Weights of a small GPT-style language model, trained from scratch on English Wikipedia.
Size: 12 layers, 6 heads of 32, MLP 768 SwiGLU, 8.46M parameters.
Architecture: RMSNorm before each block, rotary positions, no biases in attention or MLP, untied embeddings.
Training: a variant of SOAP for these matrices, 552M tokens, 4209 steps.
Each number is 50 + 12 x the weight over its row's rms, rounded and kept within 0 to 99. Layers, rows and columns count from 0. The size before them is the row's rms in percent of the matrix's.

# layer 8 attention query, 192x192, rms 0.0805, rows 0-31, columns 96-191
070:31 56 52 49 57 48 53 85 54 73 51 76 41 50 38 49 49 48 59 41 67 42 50 51 63 64 38 76 63 58 50 47 33 69 52 52 44 59 42 66 32 50 29 28 68 59 68 59 55 39 64 55 39 47 58 38 32 41 63 42 44 42 65 56 74 69 44 61 45 30 65 51 47 52 33 46 41 39 47 37 59 77 44 56 73 42 52 56 66 32 59 50 31 48 49 54
073:70 53 41 52 43 49 46 50 51 42 36 52 37 44 77 49 59 42 50 55 62 63 61 65 68 58 64 62 51 45 40 49 69 37 48 38 56 54 64 43 46 62 71 62 32 40 50 43 55 34 51 49 39 59 49 73 45 38 38 91 53 55 48 72 35 39 53 43 38 68 43 28 56 41 43 61 67 79 63 59 71 34 54 42 38 65 56 68 64 59 50 50 51 45 54 48
062:66 51 44 53 43 70 45 54 49 43 56 67 48 37 65 61 53 39 58 60 64 72 57 67 64 75 54 61 53 47 38 51 42 56 58 44 66 45 52 40 31 66 54 56 48 64 48 45 51 48 44 30 52 82 53 68 41 58 35 78 48 29 57 61 41 58 53 35 34 63 56 29 87 39 50 65 41 71 54 58 54 40 42 58 47 45 62 60 64 65 77 59 51 46 61 56
077:49 41 24 48 45 46 37 63 48 51 65 59 56 79 32 54 54 29 51 56 62 29 47 59 44 49 47 62 62 52 52 58 25 43 63 41 29 48 55 52 62 54 30 54 59 43 63 58 50 47 37 46 50 49 48 69 42 37 82 42 54 47 30 45 71 39 40 35 50 46 51 22 24 40 60 39 46 55 39 31 41 67 49 70 66 31 67 42 22 46 30 38 47 59 65 43
066:54 47 42 59 71 48 54 55 57 43 35 50 28 46 53 57 41 52 42 29 31 67 50 58 56 73 56 42 48 25 44 33 51 54 34 50 60 49 50 53 57 57 30 59 66 52 40 26 72 49 42 51 47 47 51 53 62 60 49 62 48 44 58 44 57 53 77 43 70 57 38 56 73 54 48 61 55 53 52 55 40 31 76 71 53 66 33 56 74 55 40 62 59 55 43 53
069:46 44 28 44 49 63 40 30 59 65 60 39 66 56 47 43 48 34 31 71 51 32 59 63 59 35 29 46 36 68 56 45 42 47 58 37 32 51 40 23 46 53 58 60 33 43 65 44 51 50 62 56 62 59 60 63 40 61 45 63 56 31 42 74 61 46 46 46 39 58 42 66 50 54 66 35 70 65 65 44 55 52 30 59 48 50 63 14 31 56 42 46 65 19 55 34
096:49 51 53 43 36 45 49 27 53 65 52 56 56 50 46 71 55 22 37 50 34 68 46 22 36 63 59 53 46 39 45 48 32 70 43 53 62 43 69 39 48 53 44 63 62 73 32 41 52 39 52 57 48 35 40 55 29 68 35 52 45 56 43 41 55 32 57 29 54 66 76 71 66 49 50 59 51 64 47 73 42 45 41 67 66 41 40 56 66 48 46 54 43 35 49 52
106:57 55 44 69 41 42 37 46 40 43 27 43 66 59 48 41 54 35 42 59 55 47 32 39 28 48 53 71 40 63 56 45 51 48 79 38 43 44 54 51 42 40 60 51 43 51 51 48 56 36 67 55 26 31 55 64 24 65 58 45 54 60 44 46 63 47 40 66 29 35 50 61 54 47 46 51 46 74 65 35 35 54 23 38 64 52 45 15 30 43 34 51 40 34 63 45
114:35 50 54 36 19 57 39 38 56 55 58 41 41 39 78 54 53 53 50 75 46 49 38 66 45 41 52 22 61 43 39 53 46 32 28 42 45 62 45 64 62 37 33 50 39 47 51 47 57 55 54 45 30 17 84 48 57 61 59 31 42 40 28 58 55 38 52 45 50 39 50 58 43 39 50 72 27 67 32 29 61 53 68 53 58 45 73 46 45 51 44 47 28 49 52 62
112:51 65 44 54 50 54 44 42 66 50 61 53 22 32 53 49 73 22 44 45 29 35 50 36 73 42 42 45 43 48 33 48 49 60 41 48 56 35 52 40 21 60 66 61 52 70 67 43 38 64 49 44 46 52 69 56 39 70 50 57 71 49 36 63 36 57 53 33 49 48 66 58 49 60 56 71 60 74 44 36 54 45 46 69 58 46 57 60 71 44 46 57 23 43 48 71
108:53 38 55 70 46 51 49 41 43 48 45 47 46 49 54 48 28 51 51 52 54 47 48 59 59 57 47 38 55 62 79 40 72 35 51 39 45 68 63 41 63 46 72 25 35 41 54 33 57 48 35 49 60 42 71 54 67 45 56 61 37 62 61 44 47 70 61 69 42 67 51 92 56 48 23 58 59 38 35 48 30 35 61 26 60 64 67 39 52 60 52 53 48 41 48 39
117:64 58 46 60 57 51 65 57 57 36 62 62 52 35 60 64 54 52 60 52 72 63 62 48 55 47 31 56 71 49 37 56 57 26 41 50 59 51 30 55 50 38 60 82 21 50 68 59 68 45 39 39 63 31 35 31 36 56 41 72 37 27 45 73 36 68 51 40 58 40 26 55 52 48 46 67 65 52 55 42 67 38 50 40 43 47 44 61 39 55 45 66 50 79 34 37
133:60 42 63 23 41 61 52 29 55 50 66 46 64 50 64 51 41 53 56 56 59 20 53 29 84 62 55 38 53 62 41 62 81 86 44 38 49 53 49 44 24 45 64 40 50 31 24 48 54 47 44 53 46 41 61 51 42 48 41 63 66 24 32 41 56 51 67 59 55 60 76 72 79 41 28 62 59 44 52 52 46 29 58 49 53 76 54 27 35 46 73 57 57 62 44 48
113:59 60 33 63 39 47 65 40 63 53 55 43 51 49 62 55 50 54 62 30 42 57 55 71 48 38 58 64 43 68 22 67 52 42 43 51 50 45 24 44 72 70 48 67 34 50 68 36 63 40 26 59 61 62 50 37 52 75 49 56 34 59 70 26 23 65 47 52 55 42 46 36 54 75 56 60 46 45 77 47 61 80 27 48 34 77 35 61 54 47 58 53 57 61 48 58
108:71 36 50 34 41 39 51 33 44 48 47 52 52 58 76 20 42 58 19 63 45 39 41 62 36 72 41 33 34 64 46 35 46 39 17 50 49 45 60 53 48 41 62 37 49 54 58 45 47 70 50 45 42 59 61 72 46 50 34 59 44 43 56 48 48 34 62 62 45 34 80 73 53 40 48 64 65 58 35 53 60 35 38 55 55 69 47 27 54 52 47 65 42 42 53 54
111:46 44 53 43 46 75 50 40 49 57 62 68 44 54 39 48 40 66 54 49 32 57 61 35 51 52 56 46 61 37 41 65 36 46 66 60 54 58 52 54 67 42 59 26 63 53 53 45 26 47 42 57 74 52 65 51 57 42 59 49 64 50 34 59 49 63 64 54 53 50 73 40 67 49 60 52 50 32 36 49 51 70 53 57 53 57 42 73 48 58 41 52 54 58 40 58
072:48 35 70 38 69 37 51 57 43 53 66 54 53 60 48 55 47 51 57 45 49 27 31 31 56 44 60 59 53 60 48 40 50 46 62 50 28 48 51 67 73 44 26 45 64 48 50 48 46 58 50 58 59 49 79 61 55 47 55 32 39 50 55 46 75 79 46 42 68 40 55 46 33 62 52 50 47 51 56 30 48 56 43 44 56 35 38 41 40 62 31 28 51 59 44 33
078:43 40 52 68 42 37 46 61 47 66 55 56 55 63 36 58 42 49 42 56 72 32 44 32 59 62 67 59 58 74 45 60 41 54 60 50 34 55 54 68 29 47 37 41 52 63 62 77 60 41 44 64 38 31 60 38 37 22 78 37 48 30 45 56 71 48 25 46 47 44 51 54 31 32 60 32 50 43 37 31 41 69 49 55 56 14 70 55 48 47 49 37 28 55 55 40
083:62 47 58 59 49 38 62 55 56 60 41 67 55 71 28 48 58 34 47 45 54 25 46 35 68 63 48 63 42 51 46 56 36 50 32 51 36 52 53 69 53 43 33 39 55 67 52 71 51 50 48 52 54 40 60 49 50 41 72 43 41 48 40 44 65 54 28 56 41 48 56 70 23 43 53 37 39 46 46 29 45 64 41 78 72 46 34 44 47 31 38 32 36 56 53 39
068:72 38 42 36 56 53 47 45 56 47 47 26 64 49 48 58 36 44 56 58 54 54 50 89 43 59 60 45 55 53 63 52 72 33 60 57 39 50 62 26 64 39 48 48 64 53 46 33 41 75 38 24 44 56 55 47 50 56 48 53 59 45 44 70 55 41 72 48 29 61 10 54 45 70 44 59 46 64 62 44 62 27 47 52 49 59 63 36 35 65 43 57 64 49 53 29
084:36 37 58 67 33 52 56 61 47 51 60 53 28 42 55 36 44 49 45 29 27 61 55 31 51 31 48 53 40 37 46 67 64 69 36 43 53 37 37 43 40 43 55 39 44 68 34 54 43 49 59 40 57 47 55 54 52 64 37 51 38 45 47 30 37 30 66 52 49 53 50 79 72 57 47 45 55 43 43 49 56 32 27 55 51 60 49 64 61 50 66 39 21 38 55 69
080:48 42 29 58 72 58 49 53 52 35 49 51 55 58 47 67 39 39 53 65 63 57 55 70 36 48 73 59 51 52 64 61 33 42 56 45 61 61 54 52 44 23 42 41 43 34 30 27 54 34 65 54 48 66 33 76 43 33 56 59 70 53 54 45 37 44 52 43 42 41 39 45 49 57 68 56 61 53 49 54 63 57 48 37 69 59 58 34 43 22 50 66 55 43 58 49
093:49 40 37 20 40 62 47 49 49 39 62 40 57 23 78 50 30 46 68 60 72 57 56 64 52 55 58 53 65 60 64 61 75 46 73 47 47 43 60 45 51 75 58 39 40 29 48 38 57 59 55 53 67 22 39 50 51 23 35 50 65 52 17 48 46 31 63 54 57 49 37 47 56 68 54 49 66 39 52 49 53 63 44 38 41 58 51 25 42 53 37 54 46 57 56 66
091:51 62 54 53 33 34 60 39 47 45 65 43 52 52 53 63 49 40 61 58 65 71 37 28 40 59 80 34 59 49 41 72 50 31 48 56 50 44 63 62 66 66 36 43 71 47 39 37 35 42 57 45 33 37 66 63 40 49 63 44 50 68 29 32 50 54 46 33 59 30 36 42 53 56 67 58 51 67 46 41 70 55 61 40 53 39 60 42 51 44 38 50 55 59 62 69
096:53 31 56 64 52 71 47 54 64 46 63 59 47 51 41 41 45 49 54 40 09 25 51 59 52 49 47 52 31 55 51 65 47 63 61 50 36 63 51 45 51 31 59 39 38 44 65 49 34 55 60 49 51 71 24 67 51 40 61 69 43 62 53 57 49 51 31 60 50 60 47 26 46 40 39 30 64 44 20 42 58 38 45 57 44 61 48 52 41 26 59 39 58 47 51 47
113:38 57 56 49 38 38 37 70 50 35 52 60 49 55 49 54 64 34 62 57 60 39 66 54 39 50 52 59 75 47 53 54 57 58 54 67 52 64 51 42 52 54 46 62 50 50 43 52 58 29 76 60 38 36 55 15 42 68 54 61 63 39 61 48 45 71 25 57 40 56 72 55 44 26 65 74 44 59 47 26 38 41 54 51 55 51 54 65 38 67 60 48 45 50 56 46
113:33 55 46 31 66 51 63 50 39 66 62 49 73 46 56 56 33 24 70 52 59 28 84 45 58 55 40 54 36 45 64 71 36 50 57 61 59 49 52 57 55 40 39 71 54 27 49 55 43 55 50 67 54 65 40 27 63 69 51 49 60 55 47 55 48 54 54 39 43 36 49 44 48 51 65 67 76 66 30 64 30 44 57 56 40 58 53 45 55 50 56 59 39 39 47 57
114:50 44 29 23 67 55 48 40 64 45 60 41 66 51 55 42 33 43 60 66 71 43 49 50 35 45 55 53 29 46 77 57 62 28 60 45 62 65 56 49 51 46 53 61 64 54 42 23 48 44 39 53 65 49 48 70 48 59 50 55 60 43 70 57 46 49 75 58 65 51 54 56 46 65 59 53 58 50 58 59 45 71 32 45 55 49 66 23 33 32 42 58 76 51 63 48
102:50 59 47 57 60 38 52 49 32 66 39 45 36 54 51 44 50 76 44 53 66 59 49 48 56 70 50 09 52 63 37 61 47 66 37 51 59 49 65 53 29 46 53 58 45 49 56 59 37 38 66 59 52 99 40 45 47 42 78 44 57 50 51 82 44 54 41 67 59 76 67 68 45 39 46 44 55 50 43 55 46 40 53 35 45 42 46 43 66 72 56 53 49 55 55 58
113:46 65 45 66 43 35 49 36 17 63 36 38 50 42 64 42 49 55 68 39 28 54 55 46 42 54 41 51 42 66 56 50 59 42 48 48 46 44 33 51 56 31 49 64 43 51 65 61 62 47 52 68 35 58 57 67 27 73 29 45 50 58 44 41 48 58 54 63 43 30 49 48 67 59 60 61 47 59 61 39 66 55 41 42 52 57 48 31 62 50 48 41 57 63 46 71
108:56 56 34 56 39 62 47 43 38 50 54 38 42 30 31 38 33 40 33 38 40 35 33 67 44 38 56 65 68 41 48 44 54 38 66 63 66 50 67 56 48 69 45 30 76 39 41 49 52 53 36 41 68 50 46 38 44 48 57 51 58 35 39 70 60 53 63 65 42 63 83 62 57 44 33 47 57 68 31 47 50 49 58 58 49 63 61 62 51 77 73 59 51 32 40 63
117:46 42 52 72 47 66 67 43 49 43 40 38 45 52 54 39 61 48 50 45 34 29 49 52 38 38 42 45 35 74 53 35 57 40 49 47 54 55 50 71 57 47 37 20 46 57 60 46 29 52 44 54 27 38 53 66 70 49 60 39 36 49 37 44 44 46 34 60 28 48 40 55 55 52 29 42 44 57 45 42 56 62 48 61 75 53 53 43 48 45 60 61 40 32 71 61
# layer 8 attention key, 192x192, rms 0.0871, rows 0-31, columns 96-191
065:65 42 65 46 44 57 30 36 52 39 50 22 45 39 53 42 37 62 68 46 53 71 64 46 39 41 61 29 50 45 58 36 45 25 55 67 68 48 58 48 39 23 45 51 47 58 62 66 64 71 50 44 47 64 41 40 54 61 41 60 40 55 59 43 44 43 70 53 44 75 50 43 59 62 35 46 51 64 63 29 57 49 50 82 40 84 59 65 48 60 53 61 52 68 54 51
067:67 65 48 50 63 62 52 28 47 43 53 23 54 44 46 42 44 47 64 58 65 30 46 33 57 55 27 36 62 36 38 33 60 47 50 75 55 47 57 40 41 58 58 57 39 55 33 44 65 46 23 23 61 47 36 39 53 63 67 70 60 54 44 50 29 59 49 49 44 65 38 45 75 51 52 50 29 62 46 47 50 39 44 52 36 59 51 64 55 43 40 77 59 66 40 74
067:65 61 54 41 50 57 34 31 46 38 52 26 52 46 56 46 51 42 67 43 32 56 57 49 48 49 32 52 77 52 33 27 57 45 57 78 59 49 61 48 49 41 48 32 41 47 44 33 68 58 32 44 59 42 35 52 42 53 41 56 50 41 32 49 45 33 56 58 50 66 46 63 62 50 57 37 43 80 62 59 45 54 41 66 57 55 49 58 46 64 26 85 64 65 39 52
075:43 35 36 51 43 40 66 47 43 42 44 74 53 60 54 50 63 59 41 61 47 53 40 47 37 51 66 77 38 49 51 43 31 43 57 33 41 59 40 54 53 64 53 56 50 57 78 47 34 57 60 56 43 68 71 56 51 48 47 61 48 54 66 45 58 31 52 50 50 25 52 68 32 50 40 63 53 57 37 26 35 47 82 47 43 39 59 33 76 68 55 47 53 37 45 49
076:67 56 45 41 34 68 36 47 49 68 66 45 52 50 53 51 52 17 58 59 66 34 54 40 60 52 40 48 39 52 41 42 50 52 37 75 48 34 47 40 46 46 48 62 44 43 42 38 51 14 72 41 67 38 39 54 44 57 42 29 45 56 39 49 55 51 58 33 41 60 37 39 53 55 31 41 53 53 61 54 51 59 36 50 46 51 74 45 40 51 40 48 59 49 48 40
086:68 50 41 42 42 39 58 50 54 45 27 56 56 46 46 47 52 46 42 41 48 38 35 57 10 59 67 66 59 58 54 48 68 45 80 33 45 56 69 60 45 61 36 46 37 56 53 44 47 44 55 49 45 66 57 48 57 34 66 63 74 53 53 50 56 50 54 52 69 50 41 37 20 37 41 49 69 72 60 38 41 60 59 47 54 38 60 50 51 64 36 52 64 56 45 62
092:52 44 44 52 44 64 66 62 31 75 60 27 44 35 57 56 44 46 46 52 53 45 42 33 64 46 44 25 33 34 66 37 58 55 56 45 43 36 45 46 39 15 51 63 34 42 57 80 54 49 47 55 54 38 51 32 73 53 67 53 40 53 51 52 48 55 42 54 32 47 48 65 69 43 30 67 27 65 44 50 67 29 56 39 50 46 64 45 61 52 41 42 39 30 58 61
094:47 40 25 54 56 68 45 55 60 52 25 47 71 37 51 33 57 45 36 57 60 34 49 42 53 37 63 57 50 50 43 43 41 40 87 47 41 42 57 55 57 45 52 45 57 46 54 63 41 44 40 43 46 44 70 37 54 45 57 62 52 65 32 64 54 51 49 54 55 44 22 30 36 30 48 66 64 74 47 59 50 64 65 30 64 36 54 41 58 62 37 59 30 61 53 53
099:38 61 51 51 29 55 48 53 55 52 53 60 30 52 61 67 51 56 58 59 66 48 48 55 66 41 42 42 38 63 40 58 47 36 58 25 43 63 62 53 44 41 38 53 36 64 48 41 66 51 37 47 40 34 63 49 47 38 65 71 41 56 45 46 37 62 54 48 51 54 32 50 52 73 39 60 50 49 54 44 83 72 55 28 46 52 90 58 38 68 46 49 47 49 59 62
109:45 53 50 65 46 51 55 38 61 63 53 56 40 44 55 55 50 37 48 30 71 47 48 45 77 52 54 45 33 24 54 45 36 46 30 34 57 45 32 58 54 52 58 57 54 55 58 37 55 43 58 45 53 55 60 70 31 49 47 48 60 42 30 45 63 35 48 45 69 66 42 41 33 67 65 65 47 57 25 53 73 75 27 59 33 56 34 41 56 53 48 71 52 39 63 45
117:56 42 61 81 54 35 42 63 63 42 51 34 33 57 39 64 49 53 48 48 27 57 45 60 42 42 65 52 48 52 63 43 59 38 63 45 36 57 52 52 53 49 57 28 66 45 53 34 53 50 35 40 83 51 60 58 57 42 44 49 57 51 50 67 82 69 52 71 47 58 45 72 61 42 26 53 51 50 56 69 36 40 33 34 31 59 38 46 55 72 67 38 42 45 39 60
098:59 64 59 35 28 70 59 45 39 50 77 67 44 30 55 61 36 49 56 48 61 45 34 46 55 33 43 53 49 39 54 77 36 46 48 37 26 46 50 61 59 23 57 48 67 35 48 49 58 42 49 36 48 29 48 53 69 41 48 64 51 55 47 61 55 40 40 68 71 45 28 64 35 46 50 44 73 55 52 44 59 64 62 38 44 40 45 58 33 65 49 66 59 65 41 38
113:68 59 42 37 46 42 40 56 51 52 42 52 66 34 63 49 63 60 66 52 40 21 54 34 55 55 42 73 31 57 70 54 50 49 61 49 43 62 74 41 31 51 44 61 50 47 30 40 43 48 35 68 47 49 39 43 59 46 46 73 67 45 35 68 40 40 48 43 59 60 52 55 50 40 58 49 74 57 48 61 41 58 64 42 36 47 64 50 28 50 42 53 50 57 48 61
108:56 33 49 45 33 43 69 44 62 62 50 45 56 35 53 61 48 55 67 40 66 45 63 55 77 39 40 57 58 58 50 65 43 34 65 55 35 64 45 62 38 66 44 48 56 41 45 38 46 36 40 53 45 57 61 62 24 76 42 50 29 47 35 43 43 60 60 36 39 20 33 33 41 41 42 51 49 67 65 49 68 56 42 42 34 35 48 41 63 51 38 50 43 44 59 62
097:52 38 53 61 50 36 42 28 52 46 23 32 58 58 70 42 52 31 64 54 49 27 37 61 47 43 51 58 62 41 57 33 47 44 39 56 56 40 55 65 54 63 37 38 82 42 62 40 38 44 50 55 50 57 51 38 51 51 48 51 72 50 50 40 55 58 51 53 61 39 47 55 56 44 37 53 62 74 52 59 85 64 44 34 61 40 59 56 57 72 30 59 36 47 37 42
105:56 46 48 58 55 57 51 60 58 57 64 54 39 50 47 29 42 78 70 43 49 54 55 46 47 55 66 44 48 65 31 78 51 36 68 38 70 40 55 69 67 57 40 42 46 56 51 40 22 41 59 44 77 68 41 82 49 39 42 47 70 40 59 69 46 54 56 47 55 70 45 39 50 59 46 36 52 35 55 39 74 56 57 55 41 62 41 52 47 69 50 47 48 54 29 49
068:34 37 56 42 45 44 57 55 69 51 28 79 40 55 57 62 63 63 56 47 61 76 59 69 43 62 59 51 45 62 61 65 33 59 43 52 46 43 38 55 50 57 43 54 64 51 45 59 41 66 62 65 48 62 48 49 56 49 34 26 33 63 54 35 74 69 68 41 45 40 58 60 26 45 58 63 51 38 45 49 36 40 69 39 49 52 45 59 34 62 70 29 60 52 44 28
064:54 49 43 48 55 48 62 37 55 33 32 49 41 38 62 31 37 57 63 38 26 72 53 55 34 22 76 33 52 46 53 44 44 41 49 25 51 34 65 50 53 48 36 48 50 33 54 58 48 65 43 46 57 62 44 66 56 46 52 64 54 68 47 44 49 20 47 49 66 51 53 47 79 65 64 73 50 44 53 34 27 37 58 38 40 57 24 56 53 62 42 47 72 46 46 57
065:57 45 55 29 46 44 58 43 63 42 39 56 51 43 52 60 65 66 41 62 28 70 54 47 41 31 75 54 65 61 62 70 41 53 52 16 42 49 55 42 51 79 41 73 28 51 49 65 47 59 63 65 55 46 55 66 66 57 50 55 32 57 51 44 66 43 19 62 56 36 65 67 53 51 80 72 56 54 52 47 53 48 59 20 35 37 44 29 35 70 62 31 61 56 46 51
069:62 74 40 47 27 59 36 43 59 47 61 39 43 50 45 43 58 49 33 30 60 34 57 36 47 58 55 56 55 47 45 47 66 40 61 44 27 44 44 64 39 54 52 44 48 54 33 63 63 27 81 64 42 29 56 56 38 55 55 62 49 41 52 36 64 57 57 43 50 60 62 38 47 28 42 60 70 64 55 37 52 61 44 56 42 39 57 55 60 50 33 38 53 34 59 38
075:41 56 59 47 56 65 41 61 46 60 51 43 43 39 47 62 32 45 57 68 66 44 61 48 59 51 46 33 57 51 57 64 32 64 33 60 64 54 30 35 42 32 48 39 55 43 58 46 53 38 36 59 48 49 46 56 36 78 51 36 42 47 54 74 52 39 36 52 38 63 40 57 66 62 64 49 42 43 39 50 64 55 35 50 60 58 47 54 42 26 36 67 37 58 65 66
066:43 40 41 58 33 45 36 36 38 33 61 37 59 32 72 46 47 40 28 38 58 63 34 50 39 56 47 45 40 58 43 18 56 35 64 52 60 48 48 62 56 31 56 52 57 48 63 57 53 72 63 62 57 44 63 47 50 84 65 58 42 56 49 47 70 54 71 39 31 58 47 45 61 47 61 35 63 55 53 63 52 60 48 45 52 53 39 39 69 51 30 42 36 52 54 67
096:47 65 42 64 38 45 51 32 43 55 47 44 53 64 70 74 44 59 79 53 53 45 45 40 58 35 34 67 36 46 62 45 55 48 46 40 36 52 69 39 48 42 30 45 59 41 39 64 51 63 35 45 42 56 68 37 72 55 64 62 50 49 39 54 50 38 61 51 46 51 59 35 43 67 50 57 62 47 58 66 61 53 56 41 29 48 48 48 54 78 48 38 45 35 51 63
111:46 44 63 42 60 28 37 49 55 42 58 52 38 60 45 47 31 44 35 54 37 58 49 45 63 39 44 31 60 40 58 54 64 59 35 62 63 37 34 36 59 38 49 51 60 42 49 54 50 59 30 54 72 41 47 67 33 59 37 49 34 52 52 47 40 57 51 34 43 57 47 73 66 72 38 55 45 20 45 43 55 48 28 50 73 66 46 61 50 43 53 67 38 37 54 41
130:30 56 44 70 52 54 48 61 44 47 51 52 53 61 46 71 50 39 48 46 37 46 51 48 65 40 53 47 54 49 37 27 46 47 21 36 58 63 25 78 56 53 52 29 57 46 56 44 71 70 43 45 52 45 56 50 34 48 61 48 30 33 58 42 44 65 53 53 52 52 44 61 75 39 40 45 49 36 44 45 65 36 68 65 63 53 51 59 78 29 55 58 48 49 49 45
107:58 58 51 42 59 43 39 49 66 32 49 50 38 55 41 46 73 51 54 39 67 63 64 47 59 63 49 62 71 50 44 40 40 73 52 63 53 43 52 57 33 37 35 70 43 43 69 58 66 60 78 57 37 29 66 52 47 48 49 34 31 53 31 65 46 44 44 46 68 60 51 53 53 43 78 49 57 53 43 41 30 47 66 43 42 53 74 51 50 35 47 44 50 47 26 59
109:55 86 72 51 42 52 57 49 36 37 46 46 79 42 42 66 59 46 71 71 58 18 48 49 41 45 35 46 53 46 36 61 52 65 21 66 60 59 40 45 46 50 31 58 47 38 71 67 51 59 65 57 50 56 44 60 65 55 75 50 50 42 53 49 53 49 42 42 51 48 47 54 52 57 73 67 72 67 41 62 50 68 54 61 43 40 49 51 46 59 58 65 35 65 51 51
112:50 56 32 44 37 46 47 50 44 52 61 38 50 50 37 53 27 43 70 27 52 67 52 35 51 52 36 59 39 45 68 66 47 41 46 32 68 51 46 53 60 59 65 59 41 55 66 39 52 69 34 55 63 55 41 55 71 48 46 29 50 39 40 49 57 60 55 68 56 45 61 74 60 53 59 53 49 42 51 50 42 56 35 58 53 54 20 64 41 37 53 46 58 63 25 42
106:48 39 54 41 54 32 34 45 53 45 37 38 16 81 45 31 60 36 64 27 73 24 53 55 61 50 36 33 49 53 36 37 45 64 38 36 42 48 38 53 60 55 69 49 58 36 34 53 31 58 47 56 49 70 39 33 71 30 66 50 54 39 34 46 58 49 33 71 38 70 60 74 30 54 43 42 73 48 38 71 37 62 49 51 46 57 52 65 57 48 60 40 44 49 59 58
119:47 67 51 60 52 67 58 40 57 47 43 52 46 66 52 60 40 42 46 50 39 55 48 63 34 35 35 44 49 80 46 81 50 52 44 56 26 38 29 61 66 66 54 72 47 72 53 48 57 52 69 32 44 54 41 60 40 70 26 30 46 54 39 57 24 66 64 52 46 35 52 47 64 68 65 62 61 72 81 54 56 63 40 40 59 52 48 35 65 60 63 40 36 50 59 59
101:54 52 55 60 72 48 42 37 57 33 59 49 54 52 38 45 55 49 49 70 81 36 48 53 45 62 52 62 52 60 33 41 88 55 43 53 43 36 30 31 47 57 70 49 46 57 39 36 49 27 42 24 52 64 40 33 48 21 61 63 58 45 37 76 42 50 64 50 43 68 39 42 40 60 53 60 64 48 43 37 52 57 39 37 30 57 46 45 47 69 50 64 54 37 64 59
113:57 33 47 43 50 35 51 33 36 51 35 58 58 61 40 81 58 72 47 55 54 61 45 51 48 35 49 47 46 60 48 43 58 43 52 46 54 81 46 57 64 63 55 31 49 48 51 20 53 49 57 43 69 47 69 35 56 58 49 37 32 38 66 45 47 47 54 60 14 55 49 44 52 38 33 18 33 47 46 45 54 63 58 63 48 52 62 37 65 65 33 37 48 36 48 36
# layer 8 attention value, 192x192, rms 0.134, rows 0-4, columns 96-191
079:66 32 50 46 40 60 41 22 41 54 55 53 45 45 48 47 62 56 58 49 48 22 28 61 76 39 61 39 58 81 71 64 50 61 54 21 41 33 42 43 65 40 43 43 38 59 50 42 68 48 59 56 37 54 56 60 56 52 60 66 58 48 42 58 36 75 62 50 43 51 51 53 62 50 41 46 31 60 54 59 57 44 53 49 39 60 48 46 69 47 49 46 22 48 47 53
085:57 36 37 55 40 39 58 31 51 67 43 60 49 49 50 38 61 43 21 53 29 52 28 51 53 62 61 42 63 37 43 43 45 36 66 65 43 26 44 50 55 52 34 64 32 46 42 38 46 50 45 57 57 42 43 44 40 76 36 40 47 34 46 60 42 23 70 52 43 58 42 38 51 53 57 52 66 49 53 33 26 45 58 44 52 43 60 48 60 41 55 50 64 45 62 40
081:60 53 31 64 45 45 32 85 44 40 53 55 47 61 47 58 44 46 51 53 49 57 48 65 41 50 36 35 57 56 56 34 59 55 66 40 60 55 73 32 45 80 38 41 46 44 48 42 45 32 60 39 54 45 49 61 47 57 33 38 40 26 42 49 68 44 64 46 51 55 44 49 49 36 69 50 75 43 29 62 40 24 62 44 54 44 66 46 68 44 59 36 49 49 39 58
078:63 52 45 54 66 47 45 51 45 59 66 56 47 49 50 29 50 65 33 56 39 29 51 73 57 73 45 37 33 36 60 46 39 55 58 50 57 44 52 52 46 63 51 52 53 47 60 55 33 40 74 64 30 36 53 46 52 52 51 63 47 48 58 47 55 39 62 33 56 60 64 51 47 43 55 52 36 40 30 54 52 27 47 47 77 47 40 59 50 45 33 57 54 29 49 38
075:45 63 31 53 74 47 49 27 60 60 59 52 50 50 52 36 70 55 66 39 60 47 36 46 38 41 65 46 52 57 52 50 57 59 46 67 51 58 44 58 71 60 59 59 44 64 34 58 66 33 57 63 42 39 47 45 39 64 37 42 39 58 50 46 48 56 70 63 45 44 56 68 41 53 39 42 43 32 39 60 47 68 68 48 27 33 55 45 57 69 44 26 22 70 37 67
# layer 8 attention output (transposed), 192x192, rms 0.112, rows 0-3, columns 96-191
079:43 37 38 46 60 50 50 53 59 36 44 44 47 67 35 64 48 38 57 62 42 58 59 56 43 45 43 66 43 80 54 41 54 44 61 57 41 64 54 57 57 61 44 61 45 63 46 47 56 68 46 56 66 41 29 64 52 51 76 46 72 46 73 43 46 47 46 58 52 40 53 43 36 54 58 44 49 46 72 24 70 54 46 48 54 20 44 27 16 47 36 50 54 64 56 28
081:54 69 37 52 52 61 62 40 51 56 59 41 53 32 52 49 31 49 72 55 64 45 51 37 55 25 36 33 54 40 39 83 50 43 59 36 62 56 53 55 64 44 60 60 57 53 53 42 43 30 43 21 91 57 35 42 46 25 56 56 64 43 39 44 52 60 61 52 56 73 38 43 44 47 59 66 54 50 70 43 37 59 58 35 41 57 43 52 59 49 50 60 49 70 40 62
079:76 76 44 57 54 59 63 55 64 59 34 59 35 28 57 51 45 20 39 55 60 68 39 34 42 43 46 61 47 25 57 47 33 40 41 52 48 69 50 65 32 43 66 61 57 55 53 35 49 69 49 34 37 47 48 50 54 42 49 54 36 34 62 59 49 51 60 30 66 77 21 50 30 66 44 48 48 41 49 39 61 60 58 44 48 42 43 44 57 37 47 42 58 28 67 47
085:56 40 68 65 59 36 48 42 34 51 63 50 46 48 45 37 55 57 38 51 56 28 61 48 54 54 51 63 60 68 35 61 74 53 51 43 51 46 40 40 40 43 40 63 32 59 56 37 58 55 42 61 43 69 53 76 54 56 32 52 53 55 45 51 63 74 58 44 40 32 18 71 33 43 46 75 61 47 57 49 72 48 52 44 29 31 62 55 34 50 62 37 78 45 53 42